Each number is 128 + 32 x the weight over its row's rms, rounded and kept within 0 to 255. Layers, rows and columns count from 0. Numbers have three digits each. The size before them is the row's rms in percent of the matrix's.

# down: layer 6 MLP down (transposed), 512x128, rms 0.257, rows 115-167, columns 0-127
# up: layer 6 MLP up, 512x128, rms 0.254, rows 116-167, columns 0-127
down115 093:120150105075147106109109180173081110145173106088142064147085134187140137137147091108119152076132140152151138128159164115179191102066099138132150152125103093089139177120110135132102088116197128134143087147130161151103141128139101150099134113154179168049104132167121083121119138079104107081109110162140095073099092173104178156157093121089174117143123111089136212145087116052128165156147
up116 097:114129098092172148099092099149124096081108119127090126080183103085162154132127143142099109147092107156115187223123122218142072195101063123080143069124068167140127140124123098096129100139160191086115146084224089138137153129180108108143124138148084108127134094143091111132103110137120129169146108116169176127133188121175124131164145134126118124119145116158143165111148123153130192135162
down116 102:156105057131098119105112110133036140087142075121137198132129125105228154074159133119109126197149172122160158145178109142115156067115125129124123147174125151132176199129139122153127115087119164113137092075139080131106124137137107130153148129115117147205122127189198159078102120095140145203115101165135127102111130136160122073130157134176120163123115071100106135147133169143145170144129
up117 103:146161120103124113139115152123134106126142108179082077136107118092082143178104057091157169134102095175144139138121119103180145136119063117146135129173142122119105177088146166128133156141206142146073172085169118088078115100146164126160128078167174057124184138109120106079149137121165058195164122119121129137114106075120093166116155138159183096163081106135106123083128115189109156107076
down117 102:104144075138149174129107070116119115140106113071088134117113161103131115153119158110152189140096142120103109136191107081141142107149133106040116119148109103158235154133101133140164134162104139098086144080113184157115096133152179167173125146107149084167210149147130116122165123098146057090146185135109163179061051125140125134131159134148111102141148123147126169125146094150066143132094
up118 098:075108081122120114136184127174183113166182109132121136109170154102089127091158122141127162132128162102155117153151153177142136156130142189129147138148060103130139150137111123119090138137161209183120158060137126137099091071129074139122154096121136159072132159142162205173052146076173115152126140188079085134120092061091079139136190086137166108151142121153140121144090124096126137121137
down118 100:161134148130124090090136198126143201194162110170180103173141178118098159055106083160133065095085168107163077172118211090137159091123187143148119080166106093161137171132101115159100146115160177140139146160128142092125129146112126064106122165134110154145157139102117082110160104170097058131146082157129110096156119159159148082140138128128148120144152161098132102177147119149141148174144
up119 093:096100092151144202109142137131161092104079146115080126167179095125108164093149111105100187133152122152160110149134083110100088175106104068101085068076190135087139111116098161116091131128159158125158127114207120118178099144122102098103158086172099175077104195086145133149138166105132150154090141154131111129157101099119174156081122104210125124182149149158100146104108096111102168081127
down119 114:125189096099095153170111193145109127173109092075170179136127134102153110072111202108096113122117148129143114142137092118116151152141142145093103152084113158153141087129121126145181123166133105126161089132107131156129108145098117118129062135202089112168121174108170135127138138094170123171148112131155164114112204133155136055144077120111127112195105050126185108184139104197121127053115
up120 114:124104140107182223162093140137154136130105148102075130151177129132097129112101169128082139121062115090139097115135174112082078098113140134085124094081087061105073165143090108097128149201102156185101148087150114134098089132099134051128087112154082119111128144118181112171165146083099108052129145136151102149146121119069115157146108125142100185123132105108060133159152136117149118080110
down120 125:109118120063114148124096111107110170151128132131074104135106115160138111112142131152149127155159211116143122154120186123122152105094201083107051157147148048160184162129050083080100150114082137177035137150157116115102050140138156102132132151154148134160136136174146127123134127152063152105149124183107127086156128152177080119146120124123112150129110138113130109171139111143079111152054
up121 110:130137060107146186127116097153134181137119145134123125166075120146169132120151150154082111186089156134138125146065137142142107144142089164124104146073087036138086135126192187125131099167099132203138121139123135126100140097115127123223093095193137141098206103159131123080103055161127119066103106122151133164118059082128109132141107098099129131148144145136152155085130086105128139113118
down121 106:150141063117135109114127146089169116158119122129152142156048098162099074120131180180143101150133116108194135053119118098126154129127161136079107136109062097123061090113146169124106160135112100140089092107176166113115165153094129103126131117083102165108211204172085139125140092149094160098135151090142149142146092112146132140154093133070194039155113135168109146151095140098147130140151
up122 054:075153148091087076110102090187111119132102112071154137050087172109148118134141074114178161138136163135144094124101129148131091135148162144178167152143147127092149153121095142161143175130125171153143082084082132164142118129066153206100122165114150127113111201080128133128181107126180176044146149160084180133106130168102123126098146100130126121087080106153123158057109157094137111119145
down122 044:142146130126131146148102141176100139094167134076096125180081090159187120150117172172144160082096166142085132136108126168092116155156179130099162101134065161178132135127143081143097093115135119121107138028110085163058166148130121133144166119137114118114104167114135092167066132140082096097096154112140083147131111127173167072166117100154078122109093079114131186132053125148198150113109
up123 098:071113144212079091136144106177148107180171165132117184125148156107140152115080103098127186128122075134159147171130121065136127108107139129117086170145162118133072123067163138161108154153172152114142085115102123094131171141166104130035182110130172165097084128124152063111124125132176150126116123116137128133139084101188148172135121191137129123151108144099167105117142221123154134175116
down123 099:161085063072061097120155117106106092136087078147146109095130160096123109117205096116147089138189101167106122126129149138109144120107119118118130095178157148130121150155071128154136132186121061180161142120108122149155071141150083142116130171075102142154129119103106185128123118156076130109145131159141147088106112113186119152143085147104073096061165160136187216099089125178162093142123
up124 111:147140147115127166056177073117201082159144180096083099103094100138124162156142165163167115129088146114146143153086107167106152113179160130104174148121074159128162088144127131136164136065137101119095118121096085116136139075138137145184180163178176140146153127143130167172113121098158107127098176107071123125200138089135072095145098152105110095090145152168088096112106120190168144071125
down124 106:125212132114151120195115128111120093160109166179133162107056116174135100153104124127132112133147142065112107125099109146110180149065146126134127158156146077128181095190134132128124133116093098114158103126097119077111132113148142138135158089145174200159147153154134167189092104082073109118112117150150181139180086069141134101139099154073113110087069045119115107075141091110156154124090
up125 093:102103055107090131198111096136153112097134114146111046175181112130204069041149107128138126103138126098127116106073076155133103109158058153163119150181115121081060102092135103116131130154098129115115177081073111139128081144150177181153176169126087139175107100112180130125108122115115127198142109107103075135121116100119120119136148135137090138177125096128116126143114124181141141090125
down125 098:113133125115111091106115159128113167119108083099123136186131178163103184112103133142097149091177133117111142107141161155111100063115096147130121152177130125192209141079120145123123164126164168105197059154071110105144156109174110150168094110096116122129116121119168091089130190206090125176141097164138024117175139153165145136125094126140086169112178131153139112079126134128174113159124
up126 083:137122188091103139091151084078121063095085175093052108091152132067106122112130107164145138145118182110181177137118140154105103163102116171163143162117158144129097084135112147108156083189132128150135147151158040212176096078084124128143125103112091096161148134133101139126129093144162055115120139150096062150138053116106139088145142136163166144109129135099153097151141106132126160128174
down126 094:169145094124110096141120191168128145092138090127095152155088142160160154113046139089136138125167141151126137095126172104135161118093090126092125096140133160113144107089187143164126067120129119098205105127139081146137118158157125117158077133109068157202175154111161125090132183168164142134154044181124094133164109092158146104168125147135161099113054120083176149187167166158128131141093
up127 102:114125136135116055204119087133106170095117150171096177157108155165087199140092063101127125136131111159070147144174030189193160146184164125159146106137152105187147104101130183126093127104132153162157113151125172137093103156154133201133070108126170151100127109129093152112099121142103183050097128089123143131150117134142148115141159119104108081090130134161146127126103139148123132122090
down127 098:140102141172212140043123178150166140099135115072094146131114150148145107093172135098161150168170150114155178114127056129073137152153102160098103150099128160160129110152138094137111150159146074150127169106118137170097126027184098109143134119147050097098171131130105129155127172161170075106082170149121091164132169094127168114086096090137134096089149143145120117096109132133073126094121
up128 107:125131163129118103118172142108159143123138199134126121071193064078146124209101129101149123097094049085130130114071146174157122136149142170158127129127107112088093088155082198069131166136100117170127124172057116166179160165140068101147140154161130162116116157147161065116083107112123127155150130118114160113158117163121097134134153094163089098083136123136126123188075135073121151089141
down128 093:141154169136140152081157117088150095131123148153152138076123087133064219153146128144159140102145103116086166084104086147171088155111135119120154050094170117112115107161166123156127108123105085179157102137113104148153138157143110154142150161148084149139174088133145115069150077137165118121157179088128053152135079124155159145144201071093125160099194085118127135138094142110114151217150
up129 074:144066104114174126071067075135138161068195068123133074077135135118163150105142123167121132101079117111116146182089107140128133160143161120136123106141084072113095111157106128103103159114072087215159117116129139177198128141087107103113137146114109144124127164098155169174164070083102113080117133128101148144083127100104084153192099125162092125111132099112050136145144116167146094143151
down129 083:167165127145152073166110181134111149140164112109140139099107089144112187119110099158162108133136206133065102062120132173189146119064120110136165110173095134133156070154088162101090040179107127080114085155135119165154150138151146140150102161127177181119185163104064119160064099164116148136142101157122111095134100129151122085149121098105120126082194158109145117151110145171157116163129
up130 108:113120109123195092137115076094107153102141146178037105151091125099103178112066057104146129121130112127089182085096157143170157143166106105125105124074095124153062117150132131130090118084159156180147156119125138097071096122111121150161148186136161152114148139119070195168164120125146131155113113160105161164082114087171172172193151087109162074113109132157115144088088140139133157150113
down130 103:103124137137118100183121102141144097164153152085073061135126125108160146145117129171096115114127111169178059137107121108143127063129168082130160089166170170117167201135156111104133090112146112074087084176106125147099081102135090143106119120130106164154091044101177131145151062107118166192126214162143119160135121137147167105114131135158058166099100180145095117141122141122126128169159
up131 106:129083134078115087146152087177091062135162148099111155119146106108106063126090116146110108202074129122097134122078124152085118155053101125153093129133096109094137157079129190169135176153168104191150201135115128152160124091151130150149108192136124170131117122118172139133119090180135174133157186092115148148126110134129128127159171124208148121163131119111158173168148067124175125135186
down131 094:176139175082160122147145140133100112088153095108112145128167074074105120134057163149121065066104104115123117132102120133128052071174099082052102158141121107096103159169067181115103123080083181138116167120147124122096106155151205072108143131143092172132103126077154121148113114158149142124127105155115100161157145085142155114069129106124126076137118111107120134146123129124220092085143
up132 092:116152134180126178163133200121172125132096179114111130101119133089151159115106119108112115120067051121139147163148113171156137084117166133155147102145086152129133165093121132170094086121082118166124150115107096096093133113199138165164157154138161161179139122130131137148075142151140098135125140221156159160148174203091173132131088114148057146103188101146164136126078131132215092142147
down132 093:220170130188156178196137140131101127069183122082131132086113137069185136121093088156188098150071149099115149155127164104128087121088172138156116118118079113158107131119137117143166127090134137169127153156104166128127109189123137168140158078198149154113134114089139139124168133114153090100098110149109161128140134063093139097161094155201097125130105163115113116156166040107146107139118
up133 100:075122133117163155155103120051104031128111180087081121139126096197150129108090097177176110172131136148139113138122143134141149136148083142165150140132158189195062109164096132158166112118171128070168130071144103146158120090121138136148136145110156123075110104123139115068104147102145167104159136116082186111100144116117065112106114099082119099075141133083111180066173142140138139162133
down133 107:101121132103136141100073180045133125195162110107143178170141073118108101108103133102087124108138107108102133142126127110112120132098141118118120149101127059169168095131123160139132153076167129090107156107141123171144095141155163113124187149134142087191130080130110121073079108161199122135145111154185200093111157146094093161149092104132184117115065074126100190105155136145123138038140
up134 115:071130134182190155109083091156139078160124100106103099085155133189167133112175088197111107084072114112134106146085094093135123141110145125081133126113115110147069128174145122113117105162113135112069115155160127161157149185072125143115178111122101119173114168107155146157121152079094135125164201138091109127163156117099077143169116027159131135134140184186110120115090111115108145100178
down134 101:066139126086167108193137122124080168149175196153161082133116077177090129108118127095135085096146117132130125126107111128092140098099153056155115102123149105086099194116135160158088103069186182133135108171102171155142136179131097093167114120120139106128109125070102106190078123049096132149124153134140093209090151126135153164120100090127164123158078089143131118148128138148082167157143
up135 095:103100126113144155118169143163145064149182136107123076066112146156099138101128173151137083171116186152125108104148063149073152150164143178133123127113066146129088130157114185095125144167151159169111086110145068159136113132119141128154106186099157093100132175136152164198098170094136080067149160157127086128128138105185108120121136075132121096149161104092124170159203118112186138158176
down135 085:120162204026119099125094187101091093160116125125147166104115049128089141109153120144126103119108132160135168147151065122111119190098157144139114093158108091152077118144090167117113143100168095133165055079133059107109129133147154105096127140153095114185137123138157125127088154136103116176104122161135088110116120102124136137095177138101134088143184079118094111170107115106216109063125
up136 085:142201129126110082103145136039135113104066113136115157125185149157139170100128175171120143118092183172138113125146181119154187100089139131137112056135125082085092163153123133080195085201134137146096142108063050088176117114097117132122095086142128123142074166124087118146103125135150124081107172155142137102125153127161156149142106151102080122090138182128144111162119086135149179144127
down136 086:152106118146128116090139132131158177138135100099095155158097174123135151192127123116165159115152140121110140098162213112087160101151102118124109136116067161147135124068140150122094124103167092071159166130120112127144140088194123176102092165150142088077151133140104135119122148152182221146150059142117114123121206118104151139158154109180073110146145127050155158079197106067115097142133
up137 124:168107161046111103143110113099139117130117207092111139112122124140116157126123109176100112176174116132073144141163131116185118134136090069181138134162054153117129192102117146118153135095154086120114205087087148116114140078141148144138118152190182175066102098148082131135107135089113132073160129114172157146093182156191078078069135178154100108135119132106123148142103116120140148155087
down137 145:164158095147095124112150078138102146171119100188188175114176122130115179106125122149094153154160103092130123095107174102109118111142107133156082164127130108147184175149066130110149172070158165125108141092138199097134166111161057174158101118089131100156148125134133142153062155118128172213137122125146151077131166126094196144148147110224150159150121124138160126112126137111075166167141
up138 076:129116086187233158165078140146142169122139149187103160087140136136122126160150078108177130150058155164187156177106123122119050161096188114079062132149090091100115074128091122132107131153140140111117141141150148143080147144150124069170084167158154118155197178125147074149174134161165144131138126128131153149141122130112114148066172145127088149135141125134083145090142109149128163114107
down138 071:087145059141187168129122130147072173134180145133105135135125040076171112104137149133168136164153154098129126094131125121083127161124138146092167142120084124159122082141087138084189105121183146175133109146183108109111071055090111172151107133139148121161135174142120182088053105161147149130171105107135173137123153171145126112162138148125132192172184169133152131140125131157055172139112
up139 101:106129118169091146121101116146071126154168159142170123096127089132135201141159104105107064158138112177151121141088106079155165162098118093056107136086146145155150141067069149137162071164132101100098141071109079113164122108186137092083124152137166046124100087132128096176171127113090083112129122091173142132151192109148183158177080078137112136144136166120096156139138156119116153118087
down139 093:104135116105113178119157165112125108116094148152188144155117120152128147093180126127098108075145168150106150141117146141147153185150160162138136097054128134115109121087110080177165161204152117139147162158185099070177092114144121120103099199116120138095161187172086162143147077107125088050138091129121151123055117142137175185167170072091124124138187127152096146150133148113118170090133
up140 118:109116168175124100179061106138153150083142166190149146110112179114108132093140105051087165068067131110130076142176144133103086129095142145157097157206153126151147100148129176088124150167120069134116133127150089064157176113101110072101124127106108112053126104069087120128121174113132142128075183119105142123097136177142118107085148161166114119141197141152115107151142126145083109114107
down140 127:107177134096162138127112154104103147117112107121120172143083155125154135109110166097110107136156120087191107093155137187152107117126166147101020121085167108129204129174117133134211165078093127125131109119175120138147135100153111126089120096132160176163136157130085167108182124126118170100085087146091152110072142127178156146100060176132113158086134091098158157209151111092089153138141
up141 089:142116159177156173156084076151141082134104089123121131110197094136140143133173169132102098088106155078097084123088123117088155160114133155144046110081126137134097186128120142115123112201105132101140170132138117084153147162177118132141160122203136125117145174159144168186119132134131136161111148154166150103168212106135186114171103143112097185139096131136069100094086133195173113086145
down141 084:071154131133139121127154123189173137155120132119103163126093111129168143087082122107133167129123189191088160114146115159164051141139125159155151153111110159141118146053096119096103133151105134066135115086090071120177100125095119162146089135192105113169131130120144132082073166137124128135107056145146126157153089144166117101158190180060134156094178155121111118096179181135208140115109
up142 095:155106204175098115102132111060131145101124128170081134078119131163104142157135132189124160118138126174103095113142086095172148107112217181157145161130164167121143138137180118169105150115079111119071145087175127103175124069174077179168168131149135136119167160147149189124100157127134086102155118118081135128094178126140090114080136110089153077151152111164136168095120116117185113072116
down142 088:200119113152129127093142104116134132128129131134183180107092126124107132120132141188132171140136210105156122166152138117111116140144133148105089136130067097077084161174084092096148127168128135112199208093178135067133139149091111126151137085126095158117165129076134147105052145159062046129158144110129136165110155146175098133160163080145122139100094096157129100171164072106180132108101
up143 092:152126108130117145112106128075204129049091119133159145101161182145134173145112147163172112159037106163156090160150149162126131101073101105180130148127101094137097111099176159133113136174134139095054122108169128064105174099209180113185116101110143133118114095120114112160097127166151070149162078186132134145097181090121099152133127082186137162168128109155116117130130120151139093120139
down143 092:124146156129166131140123165137087128175139138109070131139115070202114126168116137072150111076178209095135155138163154146123175171118101158121147112151152127106142169159143137122112117097190060123135105155125139172147127130122132032129153089094164149131135106106117119139121133071164125133089123161109061095183145121098211094125167070146114110101171115151092102188112151060138119155157
up144 090:053152187098138114074110165123184072118129097080113161105176107096153094152193131110189164163094111200181144159117091129114166135089134131133115161113063112076099129132132134124119111155128113095093172153176097139143165167086117093170193111103132192122129157159139124156163135122139075145099092159066130162118105107089115163119118092076151166157117118103147096186144108143134109171116
down144 094:202142146084083113131049136131101153140148059147123132126114127122078178120162028076125123186078075127106135140131103146135144119126110156088107104174125094167150093127165166113112129097056152097142126142113160159086137169103099141131140136152161139143160127094145127162072144091138126161115109153096097153137093188110130107157096142075150009117102163119150083099123157113099106137118
up145 105:141167145061138042111145080167060178157130177146125127111105126127180169140110109134079111177117122113117135181143077148108123158089085121112182151115138087108121171123171091132142160134160174124083130141111174146121088119148134187158158163172132148183168155100140166118112146169119114101112145152149125159042121098074180127139131146131125190159133161141138094145109113202104127087066
down145 105:080166172110137128190120122145082150190116156143159152124152111108144164172122160100101113136164129078147118208114137153155062094101065128129139129118149173106127185156159115117106150092158150075133142138107197141135113107115147159125110132171160163119102139093129144131160106167120107192101154135140114117077185058067102103068105134118119227097122106135183078127130116125086139075142
up146 103:132169147164129126094142121134102092093082145137097139138129131082098166130133140143132118155081141092139168155126116141174069125152084046092120119161118128104059182173111082139089119100186126115124099160107176173180144065158116096149126127161142169122107209081158105177069119130093118120178138082129185203129183149089120099107159108155129140095122155078167120085161126120110170108131
down146 112:094125088104123162116142158151124082124044091111183092199105108139156145110126106089094195131132153091071149137172150126098151116128090105159129130101180113170146114155099137128098137129162154138153132109133111182146144107146154160144174125094095086137140132128157120219143226106117146175182103187135149101142073090137147087151150135129144123118159075099136148118091075128090069074098
up147 098:122138072136076123118092094204108163091079171191130120140121076157121082147107132126130133114138151177096147149141129149090119133151126114145191152137152131115117102109159130101081143176128147180117205103086082176085147085091105133110149111132056111116122143105096207153134098071104100122113096181065140107117145158183103167109075158135134146174155108098053078142114139097149132119147
down147 096:120114108127104107153082152166079137109138187147189180121150112099114144100100199102108090178085112149182106092132146134042090120116164115087122121166071121168095126154102186125128071107149100156091125136122145114133140116131164135127111140121130160115172216152123170133140092131075082139112095156100174078133100106132124104161078076122111124084151141082188152172134103188116133170181
up148 103:110103114137136120075141179162161082089181141127130157112145086134130065098138065143146118139157137133133130134093090088182107113134085130124192159131126116147070115168124152147158087146145074101173124161143115141172155112129173075184204148126162193065169122170108090148081112109103097125089127083122191162105122151121113130128178096108091149042134138078156111154101100122140166094154
down148 103:144080109131214147119098134118122208111104097163111118143148157199132112077125103097160134123117169137130102101127158178154165185151143169113145199095090149106173133118078113145111109141146156164177076162145075074128153127118147105183113113202114147146120129167202101104127192108135109112097136099108113142102062152093160122176092108145140155072142149085143146106176127104119084100120
up149 097:100179120128147167117143149053115146133079152100128176088109156097082129131170132064179155130185089145164184142109079080154125132093133081137159137157076110147152134115156129176132094181131142144119191107097118182153097099110193093107166156069150135116155144128121130165113143108134089132130190128125139154033080139113149135151131069111082109083070113100107125144169121125164133164086
down149 103:156134061144124140130109165082109172224116095084143134079117175140124115071142191058164129148155093103123150093134105126120050134094144129127162156137083095176137133092160169159105072135112111139143169144133088145116132100130157134142076111095153119129119127151090100180066238087114127099116097109095121151155123121125135141156108099102082147165110137107148095112123144047145134175111
up150 082:148122090135102098157159117129140171174123149111120082141135123060129134144136128131175119125099079183169185151127176138093136229153102160121118088141154128131093112088090124131183151156167160168118163119149181153135099152117075152031167176067116106119073127150150120137118144091134113191175149116130176153160159153126154129142145165101186163112098110115109097143143167165185139068126
down150 081:162107120169143088189150127143088206173141197123145172107157135117086195138108132129160132084075124154144116159091131175133139155151095072126152086139124099116100136064079111150130116113167081154149166103190115100159177113124143122061130178072123115150143090165118130059094107123121127185111128116164162112193121088156174109155136085111172175136096155099131162082145120105112157158138
up151 100:093101134144161152083141128117191104096092115086053092158109142085090180166104070144171143107077094092146094131178092174083133135133132131184165118100106083073161161106179140129179133077150107100130132129119203176097101115077127147119111154098139130090114148071103099113140112090138160129100162114084143155115145157149085120127092114113118106137131184145153074174117175131131183055140
down151 103:190124137105167131077158146147098115144131092118079111101126154139102130130095104112098124117170171177127109116166149194129150104099164128091144114136138102164170121111098047169167121128153134070139106176086168166185059130099129156139110192141168104147172160150112106153141133107139176127116084156197100126109113116119140131111049155060160162128175208134133144102184132175142090149157
up152 090:088100092104170143125109156138157069134109160129047031134135128090138105125117172067146133140107070054150120140080064163101136142105111133084161131174135122146139105072134124070109131167141142126124146093132181110179096076119095107099084105154154114178102112128096139053111086152150104135099138131174140099086132083098075143133092119097143120104163191093116095120124092149152090094135
down152 123:105139117129163122140113201101127207122139117115128130155077121109099169142082165098164118131125083079117068108107112147093174079086135112140112090153087132149128123059111102072071136173128117156117168110129154132126127133191102122135110122070127077142135148119122125089091090171133076131135072145181122070168159117107134102125080131142144053038091176111157107101192107165138118142097
up153 102:145124127108079186119178105067154088151153174075110128104120109122127087123169044152076141084101117164108078107131105099093107122143086128192121118139175123099106150198093128180130148125084121154107075109177104137133128105158095170188149166141091124137101118110089153162156082180111107120100092164099149116132145123164114123102144184093083191190133098118058116143142112144167172141127
down153 108:120174113095085167149145134133117130121099152136140182100136166150168090112184164095069095116104134131158109133164152174154104102164130139115171178036060181193108138112085067130115090150103100116133145177118155075153125167126089129132106118166170129112123122170129112129151111135154133105160127082147172162062075186068110138168163161071109189114160095106158117146117125152089094121111
up154 093:128165104128193093061168100123124130129094144103109079150091095105157104159132085152135150095162102135079172131090041178150104150106057181099129118184136132161124055155060157145150144155178113102126149118119111110146130149156108128152134178142139099114066086156132116154100123116159136076099135143162094097151126132123049162163163129153095156176118150112102106187172083154166116122166
down154 098:107149104125125119141156148095162150143126086172124123145092113174105114082121157124128147130101122100064133157140189170138110066105146139118099172122086098112208157081087144122097145089126147099157117099094127130138145074156160108090088158143192149117135158084096129058165146147107163121201063166158038116169156134125146170112065113170139148147119135090168161146169169091168105166132
up155 091:143122154116147101170083135072106133069142136120126135136100159194118103132121090112108143141119178134064073115092134087117106125103143095118133190144121144127075138100092083090101160184151160138107204171146145075077142158170152151094128128170125149125153140193122144161114143083169141129109145121171144175064131152133193044102072144105142187113105111099107156080092120139193148140116
down155 078:168062122117144117102163147125091129089169099132147153100191135078089121131094138172119138148124094094180136167122107177111128134144114118097199117120030060146122089130144150142121120109150143167072138092130107139098170144092149126112153156127119121118079116134169106162107082173105148124120075051141179188102068088166101133128069066139160101140129058155118157169132141147149097132096
up156 123:099059163177098096064110113053194111093150117099130102109107143032171159192141076151150103136130107137092106168167107136088117120117141189167186169111139128114125107120141172105126168141132167153166126200123177136112145128101154148087195117126133152137085161143106127126114101129073145118157143122129120141099148152151131166203112086129104121146179126117099113177134073180144152094147
down156 121:103072101166157108092111167134113100063139076037156120107177170097108116151086164135160146144191119076116155119111115086115078132141151123156138163109108121098144093095190188194091146179140159108175152115115105124154105166090152120141137046147111098093117144192151101157113135152090168119154093150113103158127176130116095071177154123144151138114153149136123117176103061129153133132168
up157 094:160146145102092133116177167075116102060077113085155110160158078139155102056123171088137105099204108174086137091122104111128120176140105149121157150119176059082115164153092125179085126145108137056091129101171136084119108108130153119117143137097110175134076196160128140096102121108116045127126134110161090151108132100121098119075106167081139137190131142131100141113137102103181096126114
down157 079:170113115226126132092134150096111090114109131073187126123179175089120118114197112154190132113153165120154184098140122062122202155151105140132148122099135159069110133128053069138131137122097125160144127136100127114112136116086183113119089134142158179152145168123086142113078153125129108078180200104095094169146116131164143073093136117099096133092098161136187137114137094129147145138172
up158 097:076123116117112130060142085064128141083152134161073118120144068084167156132153092141118082131157140138149152126110035133131144139118129193122170125141133148102093090124127133125118137193118084150080165115142066144132085075105117139179191193156102081106103112152153094074117134154183153086148121191109131162131139151096196160115115106160160150141139187093135074104099104115124156120153
down158 087:129127089140122139173123087099116091098152113076180115108096141134070116113119106137070161068177187152147159149135164122175149195131195140120102108153102165150107139138106094214089116123107145130163146149186147098174100172188135133202127129100123184157124103187112087093117115148105128135144068114102135097118172098140135107148138194124126103146124106099066197165143145124084118134162
up159 089:099115042129138146130184079141187162087108181115150099157125158105154142154104134181131140087141077140169150117108069145112184075102048166117149144095109145130181136108072142122086081162203193163100167152131157130139124167191155125150147079109134126098166101109155107110139130142141118136132166107109078080112171108129120104130139170134077151137144203125100138152134111089164095147116
down159 093:105188068121138072179076179100205155106091142164174140144127145160099111151099144139092147108146120121180082082159068154141136092108104128116140089136120074136098106063149126112109097139117174057136099101094117101110172117129141132126153106137155131124088133084098061072102099093176109141072123103122148072174083162125153134181092088123158111147155156140127188126106137137085154182133
up160 107:123108155100152094154124132124116154146152108172086140125158113153153170136109106123134148175129129152129131113132168112103088190064150133157161117131123173092131114122144135155100166187119112146127127054173138127127174102144159145126171160040100074151100125102155109170137127095183125202157112115173183183146179103014149157112080119104141161192107161124074097078160138106149136129114
down160 101:097101125150129062155101153119116128161158167065126126119074167131159116078125092155128074096108149106059153119127110108170149099094142112110185120158147161128156141106148159131102137096155109091143118173128107161165166167079167191110166154166139130082171135108067146096122055130192141186133079112198163116169125145090081139143077137133185142150146098101125158128192176129100099128114
up161 124:144194143140134131131137128151137127117148131163035135176140112129116105148130116092130146086152145074156149100124089107209117171130078090173122103126135138111109150130117160086134118126173143182136210098075139142104109135117146144181038163118132126097174070124117146116139091052176125130098108143130215149094169115184106117094141066090171076096159128137157150114092115114150151136134
down161 120:139134178147193167112203102082130122119133177155078126150107092147153137125102130127134169074121167143096130114188144104109161100097155129095140171161148074085140137118123111140160129164056154108135097165115133177125195081165145146140087126148082133116184122118107149087129089181181144094116197114134107129118095156118106158159163149158140120143091058189087160145099126152105216154114
up162 104:094146085131078142118129110134195173125155083136138091132139052023107107100120118130106159109111124126151170104112131181201149118106091159123130171102097144105137127155130147089153184165147145156088103072119092080134078058125126126085106167135108143113136093162159104129152083114170053127104170133140102122145126105068141126093146120123097082121240126136086111119146105108140130113119
down162 096:077153181102092088162103195150108226156137110060173128090120106187125174102095123135201093078104147105066090137121111171092152185148101100107136142114102133155139134174105108130125151071168135111146172131126107105108148134137140123165087149109083142145080146127110132123057117129137155175124112124126087088101088141086158101144161097122130048079146107125122111179126181103095123118117
up163 099:128151183119106094157165141095188078093103119131091181126054106101132078153088120147089088154179124133184161161141112136137092120099119100152099118185128100142104093124084115195121085226140119141156109108118103104116184140132157134172167087111117145108077083167100119148095181134072144122141130176175101129114156175139162133108189084112131106097116130127079132100136063153166153148138
down163 105:130179179124077149150065123134153126124113059132120090106119101170089159104092182102161083102156120084157084097142113118185107125116142083100078069153151104157071090129098155111090139129106153160122076059105152169095107113066123114148108152094159157148134156099111151104177097152119175158169084160137194176125182086118099117101139098181157116143143171115137138165082113124100124178121
up164 116:150089201111144093096158130115134162178143168134148153137216186103132173100111099152111132154180119083147133143174119167146121158090113112142103112130080142099120181108090148152146180117173107149077138087109106132173130094059080118139130126111122122106078137136096157198144123171125105130083063141162120159105114066086095160130165090141065163142077170151127060148082151098124125134122
down164 104:138114129146149098095133117112128176133111164100137138143130109115101098152193121158182142114075157072078169148087193047104194133142157139107163149144182141106187134135073139146136143129146123085091093159118163123120100104146148150136117103165144152086167158145138084151145153169128095125189143104126054109171107191133178080156164179082113046112158147112149103097120142072141135138169
up165 087:170137137091145140096085092155103084142154151086127147125150086121170116169135132085058074140140127092176137190127117134160158100151090112099091143136100158110047160117106141146141168105178136112108134166123131142157104148027063095115162116134123112152157135133125077128102099151149069126111089152154103052142128145119038156148165106160119136142132147073114103106063153145164089145181
down165 090:066142106150142133105104160073107158053163121185080095167133135138123142192143098124126058090133136098171069130149107134118124143145161181130174106147117064128191112072175130122116162126161140138127129123192118065134102098138179153187158159160122137135123129135161082118090120147112158112146131181131136114096160155119212135119067128108098154131087117177108117142172103209144139093113
up166 109:110125165115123166068090141076140118075170181153086180131223106033158172160126144125120131161098134142117079139186065119128120169176124096112134140189097140117130177139158117133151132187142118130106134123098069109080132098120168063125136147151158182085112137146156158151069111178178161119116146185162118153114128083114185135110123093107146115137134154157122098102133138124096124110094
down166 106:137075164143135106120130123141128099162149154127139104182067131184161153121071082130113134138154160147124082143093155121097175122068149135077122127201091102169196146169083081175136114145149122104161127118109132096097098140124149084089128109067161239189131098150159109144156094145080149129130085192099125111158084104134128104144166118093129110102175097088117139085152188144133139151124
up167 096:148186111065090139057143118124150079101114157160134186155177111057150120096108151115100124145125149134141062169132124135117110125192152063088165156107118161186129151126158108165119143152125096124091099151137162158151162073162124117116189207142154174129102152182131145102124048119153151097161088109147161099163178095083152160149166155128112062136145161123147131164105139091151122121112
down167 090:173169078105153127131113129098092107096148077165072150165186085074153120087135177126100135154121088130076085146179127104113138126130155099145102132169150157175117046096098124142144191162144064087085139125108098163125077132122128118194108108163139097221108171122113118133139126107095097160123160134136184126076136139087107069158074145142157152139132127129073152145137123097184131136091